python train.py --vocab_size=8192 --decay_shape="linear" --final_lr_fraction=0.1 --seq_len=1024
Each number is 128 + 32 x the weight over its row's rms, rounded and kept within 0 to 255. Layers, rows and columns count from 0. Numbers have three digits each. The size before them is the row's rms in percent of the matrix's.

# down: layer 10 MLP down (transposed), 1536x384, rms 0.0222, rows 1111-1290, columns 96-127
# up: layer 10 MLP up, 1536x384, rms 0.0228, rows 1112-1291, columns 96-127
down1111 055:098122027093174124191081148095207181154090127120119109178105165121122111120148171118125145136122
up1112 148:178146110141127115158160103109110149137156140089128111109102149153152087108094146140148143078082
down1112 165:095165114184154149108081101156141127087160160142133178154132130085116178134168126141115094139119
up1113 070:142145076132184129121110055150168125088080134113129134159148080145134150139131079164171165131128
down1113 071:102126154125109133112155180154137117190178137132137166099107128106082100119137168101119084116117
up1114 029:186115105127180127125160090145100163111136138123129124173115102157105123103158108141114130142154
down1114 033:018134144116076107138136170152139170147118123182151097068163202124110123158130147110154148159148
up1115 028:089083113152094193094112117142108091127154112170093137103121066154162084118120106112154091149125
down1115 033:170176132122133136123120118118158134111085148062129127127081139119127135128133196081144106137134
up1116 131:176208144069118224115096152160130144083144106129145121103068120107119130079208125090122116107103
down1116 126:119106081165174060118157079141134080113125115130089158165216101120114124140106088132126099169172
up1117 047:187148153107095107107110137146133125092124201136110162140134126151121138116136148136063093093126
down1117 053:086096061113156112174158125135133110105120050125141117116103180104122107175133139168169171134161
up1118 063:151142096183095084045100117136117096142130160122140168174113151194126146107137128082162151136127
down1118 066:082098145089109169187130124083125137153102129131090130135129111085202079156124123155164111115132
up1119 043:143075137146117113137153062201135165130134146142109130107123181122158087107124165141083152101151
down1119 051:095142094156111118114133203163106112141122156175137119103148140151112123180094076109150157133124
up1120 058:079143101113180138107102120160104152148107102100125118136159088129156161121093084078151131202122
down1120 072:178147182152106135126122132109134141103170151106157120126105134126089139107158154145061124086113
up1121 110:175174112117083122170140144071070160143174118080151108097164128163125145123154149135196157099096
down1121 113:129141122128176140064095115150200099130104134139164147112092166098125110137151116126058035128172
up1122 145:088144080192120084093170118107159094068167113060124127085142106141140102169080175106156117138146
down1122 152:182141137079133147139090108167099131139152115137102110163143210114094187120140039126137121121141
up1123 115:160157103116170120124175137124082094110175099093108131106137120165109173142089124141174238100083
down1123 100:134193188145134164147099141108165194102063086174138125112153255099091115160167152167119000118155
up1124 135:180136082128107094160101130115075093152094129112139141137146113157131152107137088137122159108145
down1124 124:181084148152135149108201125113170115099136130172139082123145184172127131193178149118140133153083
up1125 103:126135103063152116081085118125143141149134112105121133052156130104130154150097152171129101155148
down1125 088:143127148195074117117148161149111126120088152165097129202153199114122135040172098117174112123128
up1126 111:197165122103109145145062177154130145069171163128107111079098112177131124119159060165128147095143
down1126 099:034101128070146083081131078139122127122124102122148145144213108096139093071135138086115071223157
up1127 052:092122144086152132129109092127115174110094141136108101079110124133118057143021155107147176171125
down1127 053:148124112144067123130135130135116102145145100131165148128131091118125159113237112144118129098116
up1128 049:157099073130108129190109116105143107146107140112148120154117136102123129146095115168166171072072
down1128 052:110157210097169079135136169167105142153131123169078171108144070146201164114143122089132141197170
up1129 047:143169113153165175123054136128133120122134078122144127109130084155124101161115083135151166116104
down1129 048:155171116146114107124166120138079158104113187148104125125119164142129154111155175125090118175134
up1130 143:133160132178090087117122101155073081068102081150114146134125135115140204174107059089111103098165
down1130 137:156112145104190169163129115139150123150125164163141084179091203140138129125140114107066188115140
up1131 037:086167143089105121119119127135116138114088085106085090082116140141116097208081168128129146164139
down1131 043:137101124159144127114106149085117123103124144162132151166138165145147138031150110120123117131121
up1132 090:115163114142108143089116105152092120145159134156097139166163134101118124132100114088115099196141
down1132 085:088131212085170088164095119148183163132129087119145085152137154144087135094157140197159142093084
up1133 034:134161110161132063175117139106126140144192167094150120159093198148123171152215118180132096109127
down1133 036:124109175150156166087174109187084137151104153161107128146169123162139104109066103108148169147086
up1134 099:120119144120174075135112065148084151119149145119132123090117156115131152159102092148102177132122
down1134 089:169098107111063129088142118139119115173102094165080155167173093145129158083143182118145128146119
up1135 127:137216115115140176136135097158125154141126134093130118127144088173064182184124116164199156118070
down1135 132:094137139129117079091158144120155116112126130116178165153101136134120110139132139079079066148135
up1136 057:135115157151063090166086157131137100134177153142116150128172107111090123128161103130104155171094
down1136 058:129093079131189159123183100120113130128091122111115154141099227106198149169074118134159116082128
up1137 083:127113102101122099165096094124108205152154130119118115129178121120134124159143158134158187133150
down1137 087:138106163146166144125184185104164097070091116134172179100056203104070119130111087146127082118102
up1138 043:090153121067155090126116136137132147102110113109091067137063178076098139117132120137070118145161
down1138 053:177095164193169161101136128102169150140157162118118173165116173124129112045135155070143149101107
up1139 119:143168144137172120150126091140105122121075166087117094146114146148088110142093143114108098113087
down1139 117:146139148152084154166108133169099162130138099184138166171136114114165166118080120147131166149067
up1140 122:212137088138121156153121183105116180067121144109105132123149121127112121137163108128111079145207
down1140 110:093136173140129154118147111154166124116107130183165119098160081138184107092105117157198180132084
up1141 043:102100125141156131084115156094119147159182139145130126181192075097124134156210170111173196180121
down1141 046:144183172104093128180161109146073177119096149119142156114093138136111124105089083129117122136159
up1142 036:202177116113060066118103103145090096125158154061191140158069186137103218133153131140060114121139
down1142 037:070078113153146118093154150183058173122103136155130098103134116124116082153171102154173156107151
up1143 095:167132154149157122117098091188117126154154155055135119107178126143130165122163143088179122155111
down1143 088:117092120123077130155129139099127123106052098151141166115157171124121150122111160163111136173126
up1144 047:088156143140154089086135144191107119153108137139112088116109149107129104091060107113135103232116
down1144 054:155104135128140157152135110105174133068152138098138155093111162130124163161182132138132181073112
up1145 132:103156144133059096131174177151145113071188145177131092072178151121163118079132166154146120111164
down1145 116:158120113105214162122178167144128148142135121058141122190142147106078130161109097132094091090144
up1146 117:153108099135172161165094073137096098071119117109128167127102168133147159210061126127131155092126
down1146 131:166145161105107084120125191121148150156125163083129127192136105126115080066165185126121096142105
up1147 051:106167112078130131086053180154103122158138137165098130127134133188118129138164068088111137152118
down1147 060:150075091183171164159185111093108160053120098064163115143119176089091127084120189156134103109132
up1148 046:162143093154091110120094096095124126141150125115186148157209120153129158120176082151136158082119
down1148 048:129184162100131089128126132102072132174130164172112096136085245084129100137110184151135115161123
up1149 132:166192064125130127168054142165099168103073147159092112145055130117098044182104194115133130168127
down1149 110:084090175130150135096162071094111052126192109160188135150210111192120109095160146118086144138195
up1150 139:147121130109074139096104118165167132085145164132108113094117157145163117119168160102116102131169
down1150 165:112137109137160169153091127142104107169077072165145095152098095109079164116059095170151156118097
up1151 053:197130121129062111135139088119114141107131119089195185138107111164110139139127157142102143119172
down1151 056:073135139130088114093126174184127134169071150168116095087119093143141138114150108088166119161121
up1152 038:150138107107135127199147150060153125111113104100175108116114160095102154163184133192112199069111
down1152 037:107119168118133107086085119150123140152120144137126140122123218135146162046113091041144098193186
up1153 139:101088135079122145146101118143041085118063118162127148098094113064094121171158139133151100142191
down1153 163:159199139126142128093118127157163101074165126085163125120187180140195116072087093154153161060098
up1154 037:103088118112134101130178079204108147151148172102072126103091115155159071150091152117157121145132
down1154 039:120110117162163179116106162058158089103113125152111122154115172129098111097115133147077149071110
up1155 032:130114125116114181182097092105122141155145154141114109055160095137132099144102110099156140129110
down1155 029:091172109152074096137122156150133156093090156178179184158147217073117170135162217227099106147131
up1156 140:172133135128121152082152080132108091084120106119103120142100149126084137138123142096122160127136
down1156 160:137105141147123097179092129161102185189108140127082091132130084121107151104198119180122059170138
up1157 092:159177156140104097104159117108115110087154180108158146085155133159090132129136104134130095075150
down1157 087:092116056109162129160100146182117167194099172169068085117101146122150082180104123123131127149086
up1158 047:117114142108108170127083132124144111123145157214050112103154130141140077143126164130142141121104
down1158 052:135111111144173101141177142177120083094114073084153137186127095101078126125143129109102165113119
up1159 109:127134121070103111094083085138051124044146107138090132108114118159098186205096125090129200124145
down1159 105:150192172206079074136161160061150130138126091161150140133118237158143083078188139103143094100136
up1160 052:144133089146134094118070128122123146126117107173076084071163117144101103106133114129166193116096
down1160 058:135089153135143145116137149107145096095150108111185200157083247118120131106153132135053114133163
up1161 161:153163091116123160120112102112084091133144115096090145097136127089109144188096160084140150138173
down1161 162:136142120120140119142155100083133046139130129131094143117148103145109075146148147116206143144145
up1162 158:148134178122164135055139124117082037129150156139144095074124159199117170147097110101134123092168
down1162 161:143135124127122140149136099024085182146162098100091093090105160170098136119128133157111137163148
up1163 042:145138082131105145184177128090146158097110117130155127118165129124130120139109101137128129107126
down1163 042:103136169107146088118079154159180098167102174183143122136096209111106134132132115119132085184133
up1164 109:174163129097143117049127125091119112155142180172132143149161123143124165131109129103103107177100
down1164 098:070136106123123170144100100161124138131120106130167160114090151122136154110156097136106129076164
up1165 134:126115101167165103110174127132176121096130129109133169084161154169151052147132158173119127109169
down1165 131:206172114155133157126081105132092107087137088192076158173124191098122193155120122077183079106105
up1166 120:120089183108093132120127122151148156079115160148148132093126097096119197089149141143108081146151
down1166 109:114174057118147120125088148181118094195120103107134132211121131144130125188091126162154110116142
up1167 054:124174110146102069204098144135152145119108135117120096105127182179072124160149103118084115093139
down1167 060:172074140131147187099169106088131116117169105143126129129111149088118149076119174145129102157168
up1168 042:121162147143105094096139146128049097142136145076155155136085156117114158163108168177144100105140
down1168 047:117095132135137150146115090151123163139135140157120095174167095140160121063137087093135175133110
up1169 043:159121086131161142168123147090163115123106079142158155168128136117128135094135060150126178121101
down1169 042:116190195121084094097152092151132107134171174153122185105160111104113157189152127151105075161118
up1170 077:129161122084180140113133122114130157146170118101107150130153098097148081160139152130132120213158
down1170 071:145105180142109091136170175118129129104137126143177115118072175134076163153156106167159127092080
up1171 106:114136168138114158163131051122120096185126134071102145154117162076134140140112188151115092123170
down1171 109:060148106072173138108096093120141135117123123187120094140172145143090114129115092132148104117077
up1172 125:159047174126108079104138192107098156114181168119105130156137115097120098131152187182202118174075
down1172 139:174139058057110108136152156122091146119084105143130152145121167146099119083095108107061147095193
up1173 148:102145201122130161127176129128137096073112120133105134127150121201159146080126050103138133097161
down1173 148:153114078092087138111114148105098171115154147129152091152131148110096155177201172153131148126087
up1174 129:177156132138114087102125192107145104111087126158098091120201128111079159105160103140155113092107
down1174 137:096149124133110162153153071148075169142164162114132149116119176142251106107135154145105095128136
up1175 040:162113138136136162138153100107154111143169121109174157115135085123109140139117131176158128161101
down1175 055:101174123117127096122097149151081139150091117147108134139150092087163139145140082123121143134129
up1176 081:106128074118111119102104107184153124117147152144123120117178114194093094192098126091113108102090
down1176 076:137165164147137162135164130122115155141113102105119136179100136081134146087148129128134102167141
up1177 137:158154112118110203135130150087129091138227142169183138114135174162135135165117122100103158094115
down1177 148:135136116120160093120145081110176123126092103085170105147206094108109096142141084146122110171134
up1178 119:147144077101142096123137137111103154119138106144142112132150128107104109169138160122167140136110
down1178 112:124112171124149118117082124147116085137120131163086128113107132201121159094176083113065141105142
up1179 081:125098096077127116066091126116130133124140126134110141095137087100114155158145113154126113146166
down1179 078:107153124176118148159171144083140164107151094134133118135112154140119109122129187119168152107117
up1180 028:111143100144167100104142167172106126087159184123190124164131205128126160138183103140096146141150
down1180 029:155127153116104137162109145122143161148131126151117110136081062139120143123108146093159136179114
up1181 046:167076121149114162139146060150084156105126108160098124100188134124087084147166140188076174094124
down1181 050:081170134129124082130086157092137125139111112104120178118138142133143139101088108079191090177150
up1182 138:133125096092128135112156137105121082118120077126092180109129091175127089127104099147103138058118
down1182 123:092120162188137159115156139152146158147182107105157128180147187096159157142149155104195134148094
up1183 127:142091122154163160102144108167136136089145154143197072076107133138119117116000168100120143081148
down1183 158:129147156112109085139118137128096096132131126110123127185155048139124107111192112128155098147106
up1184 075:135113131147159155133133130167134108122161120134196096142173130112101096192108090158089132097119
down1184 073:140158125169125117115193143062118148119091098115082122143058194148129194085123176120113124177124
up1185 040:123176114138132142112103158122123065190187178109115151180154090171095114129075088123104182147161
down1185 045:121138137091143140132132132119101203083090089109114116105060126074118133096179206160149113117129
up1186 146:118110170069098122112110093138147142058139125103096119106149125167113055116165108182120106118141
down1186 163:156197115170134154143096122155110114144157113127098168147107100119142202146074145077182187103121
up1187 122:147161186074085128139133091103135120152169153187173139137177120090149180140152061099125130158140
down1187 099:115078000112143108089135172150108115105067116126149088118127109106111090104155126160184133102080
up1188 042:141143082129133118137160170087108081132149080101146095188149151068089157088122096115109141060113
down1188 045:144132157121120154145124080090134143139139132119150116144106170134087125154178178143082109149134
up1189 185:109121072099129083111082143132128161180153136091149116113177110094052169172122124169136123161122
down1189 228:095108064113124115133105120110192213113078123132097125086156025104123159132156111124159100162152
up1190 081:119143114123120063056092132146094111156128116115132134123165127137129109114142171121142132164138
down1190 080:148128102128180145175127145121171190132120123097160129137070130160124145118134093100106114061071
up1191 138:104120120082089128155126179140168073046080072130170144127086126176125107137112114168081147103117
down1191 139:133087155163185143090147073134109152156203152168103087134120122135133196080117138076118120137144
up1192 124:173131188121119114114149071098052141088135088072214135128091114099117180068180164184132132129114
down1192 123:110134090123149102165098179123226143122135138179076120141119166142142111183108124069157101121138
up1193 072:196136112099117092091107106123077175125183102095169108168139141211091162166212116157115152028115
down1193 076:085170140187118155137121143118167132109110159143127156113136144086141089042120154120138100169116
up1194 125:159093114091109127098120190099145104089138150066106085141143163130108174175124116134109136141128
down1194 110:081163123156119113125107115172160147129193078130147119181114142130191062152141108156097121150118
up1195 084:117158081143118139101083069137076083130141132077178104102074132148093124136164124103100094083123
down1195 086:116088148062115093095174152108126116099106135195100101125128112140201142113091159102142139152114
up1196 082:098145149124111160118115108135115075102206129088131104090157092172107133121128169129137139105101
down1196 078:130095090123124147143196171141088208179051125170068117141134156101124110113138158117147136149119
up1197 160:139150096123130142138116142121069127159129143133133130146087111107110148158070188121123189169108
down1197 144:150157184139157131177111084107127090151163106108098152092149025157125073133095173099106136158116
up1198 058:143188145132148186137129099186113080114110167083117130099114153142116102190117075083120159107120
down1198 061:121098121120119074157127134132096163144117122145077157135125186135168145071166227169099092170144
up1199 066:101072097094157155092103116166153135077117095142130127098144121114164054177153112155120122130086
down1199 068:129148079175126131192182152091086145135142152131131132120107089115105167124129124107126143132143
up1200 043:109125131143120125128114126111090125073074099086100111097053142156089162175066178152158105090116
down1200 046:137108154122157140153138152115196103177152110183110166193196091170177113065158105073116137155158
up1201 090:172120126131148130132137119076174072125142150130175146049141099106049106158192118181127127151093
down1201 097:057124149153108155105143097142078191147135101152099145168102189109182164077085109114125128132137
up1202 141:132146123069129180093157098165122147174149156111151166129113144100120121141131089088163126167094
down1202 121:143142148136121121114094119083108132112134118132111081222136205142174129171164142123129157105126
up1203 057:164097050114130104106118154114130182127082142130139131125098168177140177131138078176143161125084
down1203 064:112155193096149158130147124114166127127197102097135130140125102130109107148168171072101066109143
up1204 173:132151107151072091104055044086135126140131125051105144084158169099176115146128148176099098149135
down1204 213:123119117102182178148127170171115107092149097153176107145096113138114133102089102089149135091150
up1205 102:140101126063127111150098147159067175113160127103132133079084135162098123163159140118105064124111
down1205 093:139121139139129143136147124144181121136106170176120169235157111120139110109143073123137200129112
up1206 097:154134100168118079127170130074104136172126120088133165158121109097152111152119124063090121144060
down1206 092:151149169115142079147114150163111160096099131100079090118116136153117144165157113164113104105170
up1207 112:127105139100190097120116172118085125103089101065135128131179152096120141134116141154202101108155
down1207 114:153120137189065138150127121083151072119190147195109146123092120136154103093135128187093207143159
up1208 035:091113131182097146068114148115080106128127082150092124103115152128136085102102119124135092135077
down1208 032:142181089117181130209086142170128123137134153090138155130163040093132103192152122109115132074126
up1209 135:145109144122102132095159144160114141135140141124067058077160101124169128170092145148086158152163
down1209 131:117114141180119142175080125106132076142159157121159200134140192087085065105139166153146125129109
up1210 038:153198096155098060121067147092111126173115136097139188142128183152146151141107061163104117049116
down1210 045:098106137113148164148167141116125171085204172163147091069087137140087140161150182158148119108112
up1211 131:140231073132109147121103165176092143106155122161158107131100159124092090134114116111108123161127
down1211 129:120127107127134127148102113062144158143096084100159142125126149109142118130133103083148117154170
up1212 064:131110127149071117153132193098104132109141123195121092105127172091097098154152168165133126137065
down1212 062:119106126125197137080164115162144111137142126098160104153122117133134168152160017093120150124146
up1213 058:179173122169140104112119165114068100191188139134168098103158134134117103041099096137078138145090
down1213 060:109124085088121149155140122106154211062084087129153154112081153076122159167162132172117131120108
up1214 061:079151124171094092133138102113053074121145194120074152088138201151115094123066104042106167098123
down1214 061:120102111074144162157136122107206187117068123099113113121091106105097154171145175181138125133096
up1215 122:154094068031087137085148092180084172079132099071121119120114143137058154118140146149150132106118
down1215 111:161172184134154109137166117108125088127141092154146141059137108145198098154094157107129120179130
up1216 157:170093119126192118122098183151127143122134130142135148153096125130129129184102045115174177109142
down1216 145:109164105070104103194146103103118152146175139079144130119136114169098082173166131153114144168187
up1217 049:174130167086168114106133081129108085100163144116175112203150083105082203112163091152118148127115
down1217 054:095132123117101131124134152148132173150093079115122115092123087117131097122130164094156101200139
up1218 154:162113088182143116095113169126067053075059157136101168102126124146126156103145123044083151065167
down1218 156:132149114114147139110122092127147080154130124115131123169119164117149180164097109140130183103133
up1219 130:122102166123096154162091148135100123158138063124168149142154127146157151158103081126116153118144
down1219 124:177142039136152115159155096163153093081095158175118118105130133138098169151144138139107087116061
up1220 068:094128093121124158081133130124117143109100169135118119136191096116128147050094126140112098156111
down1220 068:086171166127138120165124140090121133140157115127123140148057185149074152228167084117163156120132
up1221 057:062081083127152125131075162127126156143122120128115127097099118138145099176171111117079132177154
down1221 059:151171146175067150109136149104145115105124108121134158147152100108141124048120129092143117117148
up1222 093:150088081138092092165138124144130113088171147104155168108138128082152115117115152142127134092134
down1222 090:109170153124175114097166127154144157164059120211084089112140154149123113161121074160155137150137
up1223 087:145176084146067090140108125124152058070115111112175126133151156154134123142089159101089094097118
down1223 079:124094154158156118175159174129095171185133129112038103103126159109116152094117085137168175175106
up1224 048:107053128127108073139147088155152140129151202145112123114130171140160126147156161127095128181156
down1224 055:120105102129138103107137155188095114161108080128108101133119200143124156126099089114166146122114
up1225 153:119115140120123167064197076139099106106121151113178134092140127094093088105131105128093117130163
down1225 147:170127078139162129165110159105156104112146137132101104041172145153123113131123184115120124176091
up1226 124:129120057086123160108154138089160146152155135094135108142121098138116142107103100069124200108128
down1226 115:127206154176147105085133083154116112144177114099124106130163129119098179113147141174079125149212
up1227 155:170126149099094131115146119099111111161159065132117073112111122154139107135122085141090186163131
down1227 134:122093120132085081082157074116106117116112182132130200116169099062123124118149215173143135099123
up1228 086:169146133122169129166178113131105158154123130119143156110169133167076056099109122162116129114142
down1228 079:103140078124083165119072129125092116102155110151102086122106175081198161194160183110176159162107
up1229 126:118109114123166160126163142122163107064106144158172167160162100146107121149183123147109191111147
down1229 118:156109127144123098139093166129090150188131081122135108108150128151109081093113142088157120138160
up1230 102:145150128116120210065120122111162146146097145132086145111155071125083119124101114066114102133100
down1230 099:114131087138152061147141125125089110139195115104154146182103171143159152161134124195135200092104
up1231 122:154169117129086116158191151161133158069150110109112175085130137084097131171174102120086178158122
down1231 095:139160103080158178126055096057170117126136111088167098163155146176182079114067144117116089148133
up1232 121:162108106065145132075091086171113165122128066102113136120106125155071160180133145117150103125137
down1232 132:104139092150131126138185169078166133125145104150151144097124187103160155070132124109147074111142
up1233 141:204128090157106109126116110124154165113068136145094151094180096169134124077176150137147131087128
down1233 141:076178183068187205143134147109114096155167123089142125129088138129155120107065131138125142118111
up1234 024:144148105128145173192109125134123117108181173127136152185163093147115096126147118153108118128088
down1234 025:128151147135102099104155117129103156119096123155122135139114000081128151140164153140124160229094
up1235 052:086123162094178106110153106145081139105141159104112092147149108092133116175064146102118139201168
down1235 055:167096123116155155117127173118174128138139128118150166139112109187115140102171132162126108077067
up1236 042:131168116141107112133122129155081113138085115101174142123103163103077184121130160122125145098110
down1236 048:128113166106226146095106109074164139164179104141172139155120255165145090170150091118136060112109
up1237 173:186166143078075160093105118101115107120185121154106150133131111071045141166129102122109140129120
down1237 188:142097105120065124154173127130130150123135109112116160142103096109139174077182129098135137095134
up1238 138:138131048147128121123104154106124129030107134131120131149125089151156167102096092149142185132112
down1238 118:086130211137171179100105087120096111195118137156151154131171123110129120118174133098062063093146
up1239 134:153104104133164145106095105154129105141151137117169131098099134081103154157123091165121174164185
down1239 158:150142107116032144137141071139137167108087121142104098140156090115154099122147132112126139102105
up1240 026:097083124175139115076091150159067130125150143134093164117161074163129134085142108133165110170119
down1240 026:158196185077133166147106142072185123125106105123178199133108109119150121117183205135126113135174
up1241 102:153164128085108097060067080088092147071201151090212155122097144170068125108112151148142151085115
down1241 099:100142104162110117121171166114141097148083123194049129176160160107147124128125127103037129124126
up1242 124:080122113110118143121134098122105169103103147159162129139187201126149104115068114155146128159151
down1242 111:160154152132134091162117146127098095108142094162125151098114060194079145185153147075117131081138
up1243 134:160126116125097096083087084118126114136157189191066154135198137098064155121159149082135150184133
down1243 168:135091098097174112186139149095126119141095071083183135106064115170150123128069130190090150078100
up1244 086:117165084133137129142116115139101088158112143127128109122133129140099125112109116185056184118144
down1244 090:155074170115088120145164094113148175092117040118089126125124211120179122137098137118156091151119
up1245 043:109158150136131126131109110191108167104103228135083140098162097180153124135092084060147139156131
down1245 045:144123136111078119173147154102116135122111070125138124134125156116166118148154193182122089109114
up1246 146:132114096081110127153100097113109147085103104082122161142101139109078177102136149183068154141141
down1246 130:108084136137149188200127076100104208169148120136115177124145165127126148132117129053124102136118
up1247 033:154085131086103148158118113058139126095118145147147089102118184146166117168144111163098109009106
down1247 033:094139077185143074135141180210113136133132115167114138163169032119155132055121136074129148206140
up1248 090:122183054124121133112117117124136160149134162129129153129157100111086080143126146091094131165163
down1248 081:131160174082156147110161176121080128142167113150177091083063106123103098137132117119121154107073
up1249 052:173134163146141111135137087138055151095152155112139149094155162154099183079198164130111123127156
down1249 062:071115142138120125114129210157142166139123111131119119140136125112127138184117065109155154136091
up1250 046:122138089157212161123126169125127129151129110162125178083108156149091102098125088160170206102087
down1250 051:112142153121086145160164101107134147094144134126123104145109161138172150150141157125105062162124
up1251 118:183102116181152226096100189134112114126171134084129096098139114144115142155116133130145154121090
down1251 111:074127183124137104100124077145109116064094175119129129187144191110157102140128205107134156169136
up1252 107:122116161082085117045197056149113117132193134059156149158129109121162137108174085141107091091125
down1252 099:155125069174127142159038150111135183129086058123080114158136124123137126162109162125161149170148
up1253 097:124158093124177148132108101128067077130152109120174121090124093086076128139159066122124151117094
down1253 093:154127158117080104100162152088169204087129103159155137132142115153167107144143178113146088167169
up1254 049:128089132130069112145125067158105139100139137089121125131101124130124140199118137110103103108144
down1254 054:091118084154167116087115188127136097109109138155091114133125075158161141068133149146128178162121
up1255 144:123108143075155078171171147179156094073132153095073088125112120123071192082126102146122148097116
down1255 137:164106143160139140088100057135192142085140167128165147129152099133140153129139181179167158146178
up1256 138:122146143155138128139119149158175076091109165151122148115145167055144132106062054131101120114199
down1256 129:090118052046179186107089124190074109142161117110194078134070116180096196139138161111167191124130
up1257 042:123147184161124136124116055137116134115169151109128127177109119145118116074075107094134093216177
down1257 044:096129076150112121124113194165076125116094127131107116138155006116138126193166148132130191093102
up1258 129:111110130068101097141113128109142072139161197126167145088179083145098125174140124162092142136104
down1258 121:125119108180161137155153123139130137103129128104121106140091118097170137079140165081107131120134
up1259 130:105150095101100166119067155102108132133115074157115115071147124139097108134113136149122162141130
down1259 117:103122158168118090075188116154148070099153174071113150170184152079183056148173139113142113153152
up1260 099:149169056140117158163150149080154111170147133158128160079115082104138134171130204172113139105110
down1260 099:133120208112125086133099113178086180084154128121128121166141191146147080101116135117131081126165
up1261 144:171149154140109138120172112138111126114091166049125119118184124098085141110123148098161148157117
down1261 106:145143091123069126136124162147066193143113145127161097117129136112116067147168141158160161143082
up1262 072:118142115138135122103072117142087170138108144128091151081113185131106111176163204111147120173121
down1262 075:124097142148136164089202189109131120151129092112165163172122210087177102033113090107126154110139
up1263 133:080151102083064195128130093167124121083150121125103029113164122129152122116200183084161116172148
down1263 124:161127175120249119139201143088129077189177139134130122075082047144131096086036101161101173089108
up1264 143:080129118104151161087106105174140082103165157073124130178149138093096145138117077156060124119087
down1264 173:173138114176168115171151140108080183106130086112127162070117156073123060126132193105139141126118
up1265 139:142135131139111195099123091123134070133092139130126111119236154156095127104123077190149102156149
down1265 125:121175165092145140140066152170110085127168111198148119118184079044081169097125146185149184105109
up1266 121:067104073080153136148106139140088131077062115079151109137172139234117133160166144147124144155076
down1266 134:184125192147109084110126133151123133226124124148119082087131102000126112048122155130143122088186
up1267 148:111118127094117153084107152168105162046095120152188174065107203112142063099110110120119145139159
down1267 147:062117094201146121147128135086141096105157101101126025154191076133064133172134132111163138118124
up1268 043:165123094119177155197150121062153129103185142152149138122126033126149075097131042128128115096108
down1268 045:080125116132098094093166155164155166094094109143167089124122179092071118217176194209119111148114
up1269 109:131142078115084103091112110206140109076094107122156034131112119193136118116083139102164132106169
down1269 119:127089141134173160166109173113078104101121186119119208093127148108108128172137098164157127122085
up1270 137:109112110073101083128169179092127077096075132097141120099172109162072095167176164109124128123192
down1270 128:073154178198160141119060094181078069093116117194099179128100159126148155102055091129122156094135
up1271 044:057107097164078107124143159102095064155188156160097129164147170105141102098150099117110122237118
down1271 049:191175145092146167123121118125142186098091149081136149128081224116077096174143130163110106064145
up1272 143:158170094129147129133190162172086156119129130126175164051135107084137113125137118158156093181107
down1272 129:131128152171142145145099109133179097111106175151144128144150104185143181132101126103182114183124
up1273 059:113125118152080104082131089080058153179105116132151127073086156128105165165138166130124089105163
down1273 055:129144155144138110190141117119146101145180111149107114150092099127201091102124097129080190133093
up1274 124:161137115119088132086096150117130147085141174082162136158173122143126179164132137094124176097157
down1274 110:136172156163146155136139190169049105161132149106140114101145119129124124101091181108188038142077
up1275 115:119120078152164089089104141143121179126124124155102191176102159086145070107187144176172131101125
down1275 101:093149115094130133122138101089102083124156114098106133091061154153128137171070116106085166131117
up1276 032:133114118124091137149111111039102110171134161144121115120171120175115064161069049126109182102130
down1276 029:116119106144100090175168142180089095135110108160162144120142099082083153162167145162110115077123
up1277 128:118162028115109082143103174133077125100119141162170124184173126106113123112063078100056219114138
down1277 120:137174177157098110125118152105149057144138080176137138095172147159169101086170128155164080104120
up1278 061:131118188109158120127153087121096106138107115061081075122164123153109098132149242118140159179164
down1278 066:106146072147098116104117177113152144135118087186180129124133000137127138130126069140133088136120
up1279 043:175162132124148130131157150128109133089129152110165119164079179146063137097158113178143122061126
down1279 050:086151143152141138136105093119162096169122081112133160138149063097188124129136107116115156191095
up1280 041:125125097139130112096159126114111117117168111187144155152133137089099103057131111121153148193121
down1280 045:091186156101116152126127105156166148143099149084126130139128177123154141220157112152139128090134
up1281 155:185138148104102119126130126096128086081113086108160116105088139116123138092136103146090099105135
down1281 206:060112084157158149144130142181147150142149129099137113109122065117132071158140169139160149162125
up1282 104:131151142137151102144149143120147141146139150204148137117157128217134069117136171066159127111107
down1282 084:145118065118119180159118138173121101169088127043116137131048068125142191173132126170153124143138
up1283 125:158095126144174100175112107109123158136104127092131202114146101119129106100186107192166135108098
down1283 161:094166173098082137096155101078095106109192120137172102059138156140151158160075159063124131159138
up1284 069:176125121068104140131101100112119093136117166144151142056200156154102100164131143190130172098104
down1284 075:140195153129132108140132085133126141118181075171172126175107171100116143131126139095152084125139
up1285 124:170154118119109170099166143116113109120181115107112116117077118144105060130143154083160142110150
down1285 129:132102105126155050181105099096182133169087066142144158106133082058144198133082147167110162160099
up1286 114:129094074104166123157089071178094121084086087082142136093138126181130128180118081141112135166092
down1286 104:104158184185116087153110199133158062171158170124071155109146143125120101132145142154132139125151
up1287 031:113145140107174144081117128125110162125062104130114103124133098121088107143067097168128165085134
down1287 034:133111149136114121152103120103162138102187153128136200114085115121118125059177177083117132133160
up1288 043:123142129108126154115109141104119088111074153133095090063110188148138116160162132146126125120135
down1288 043:149143106157173070145128118161096114151194051159135140151158053143130116045142111081110165127120
up1289 036:176141093134118135166149134070134129125143082090193117162144105114089166130095099139102139096135
down1289 032:139114179142149112095144150115152107171085139168098123142112029113166103115170116108140102171097
up1290 089:140174119104149166129129114168056118143123143113165094099152080192109162140119103117154140112084
down1290 088:108078114136154090119141122097148174093076131145105160147108099081166118115152158154060110155166
up1291 076:135076165123166136095086134124057161109178113132084152097111124148127053134091147144115109137145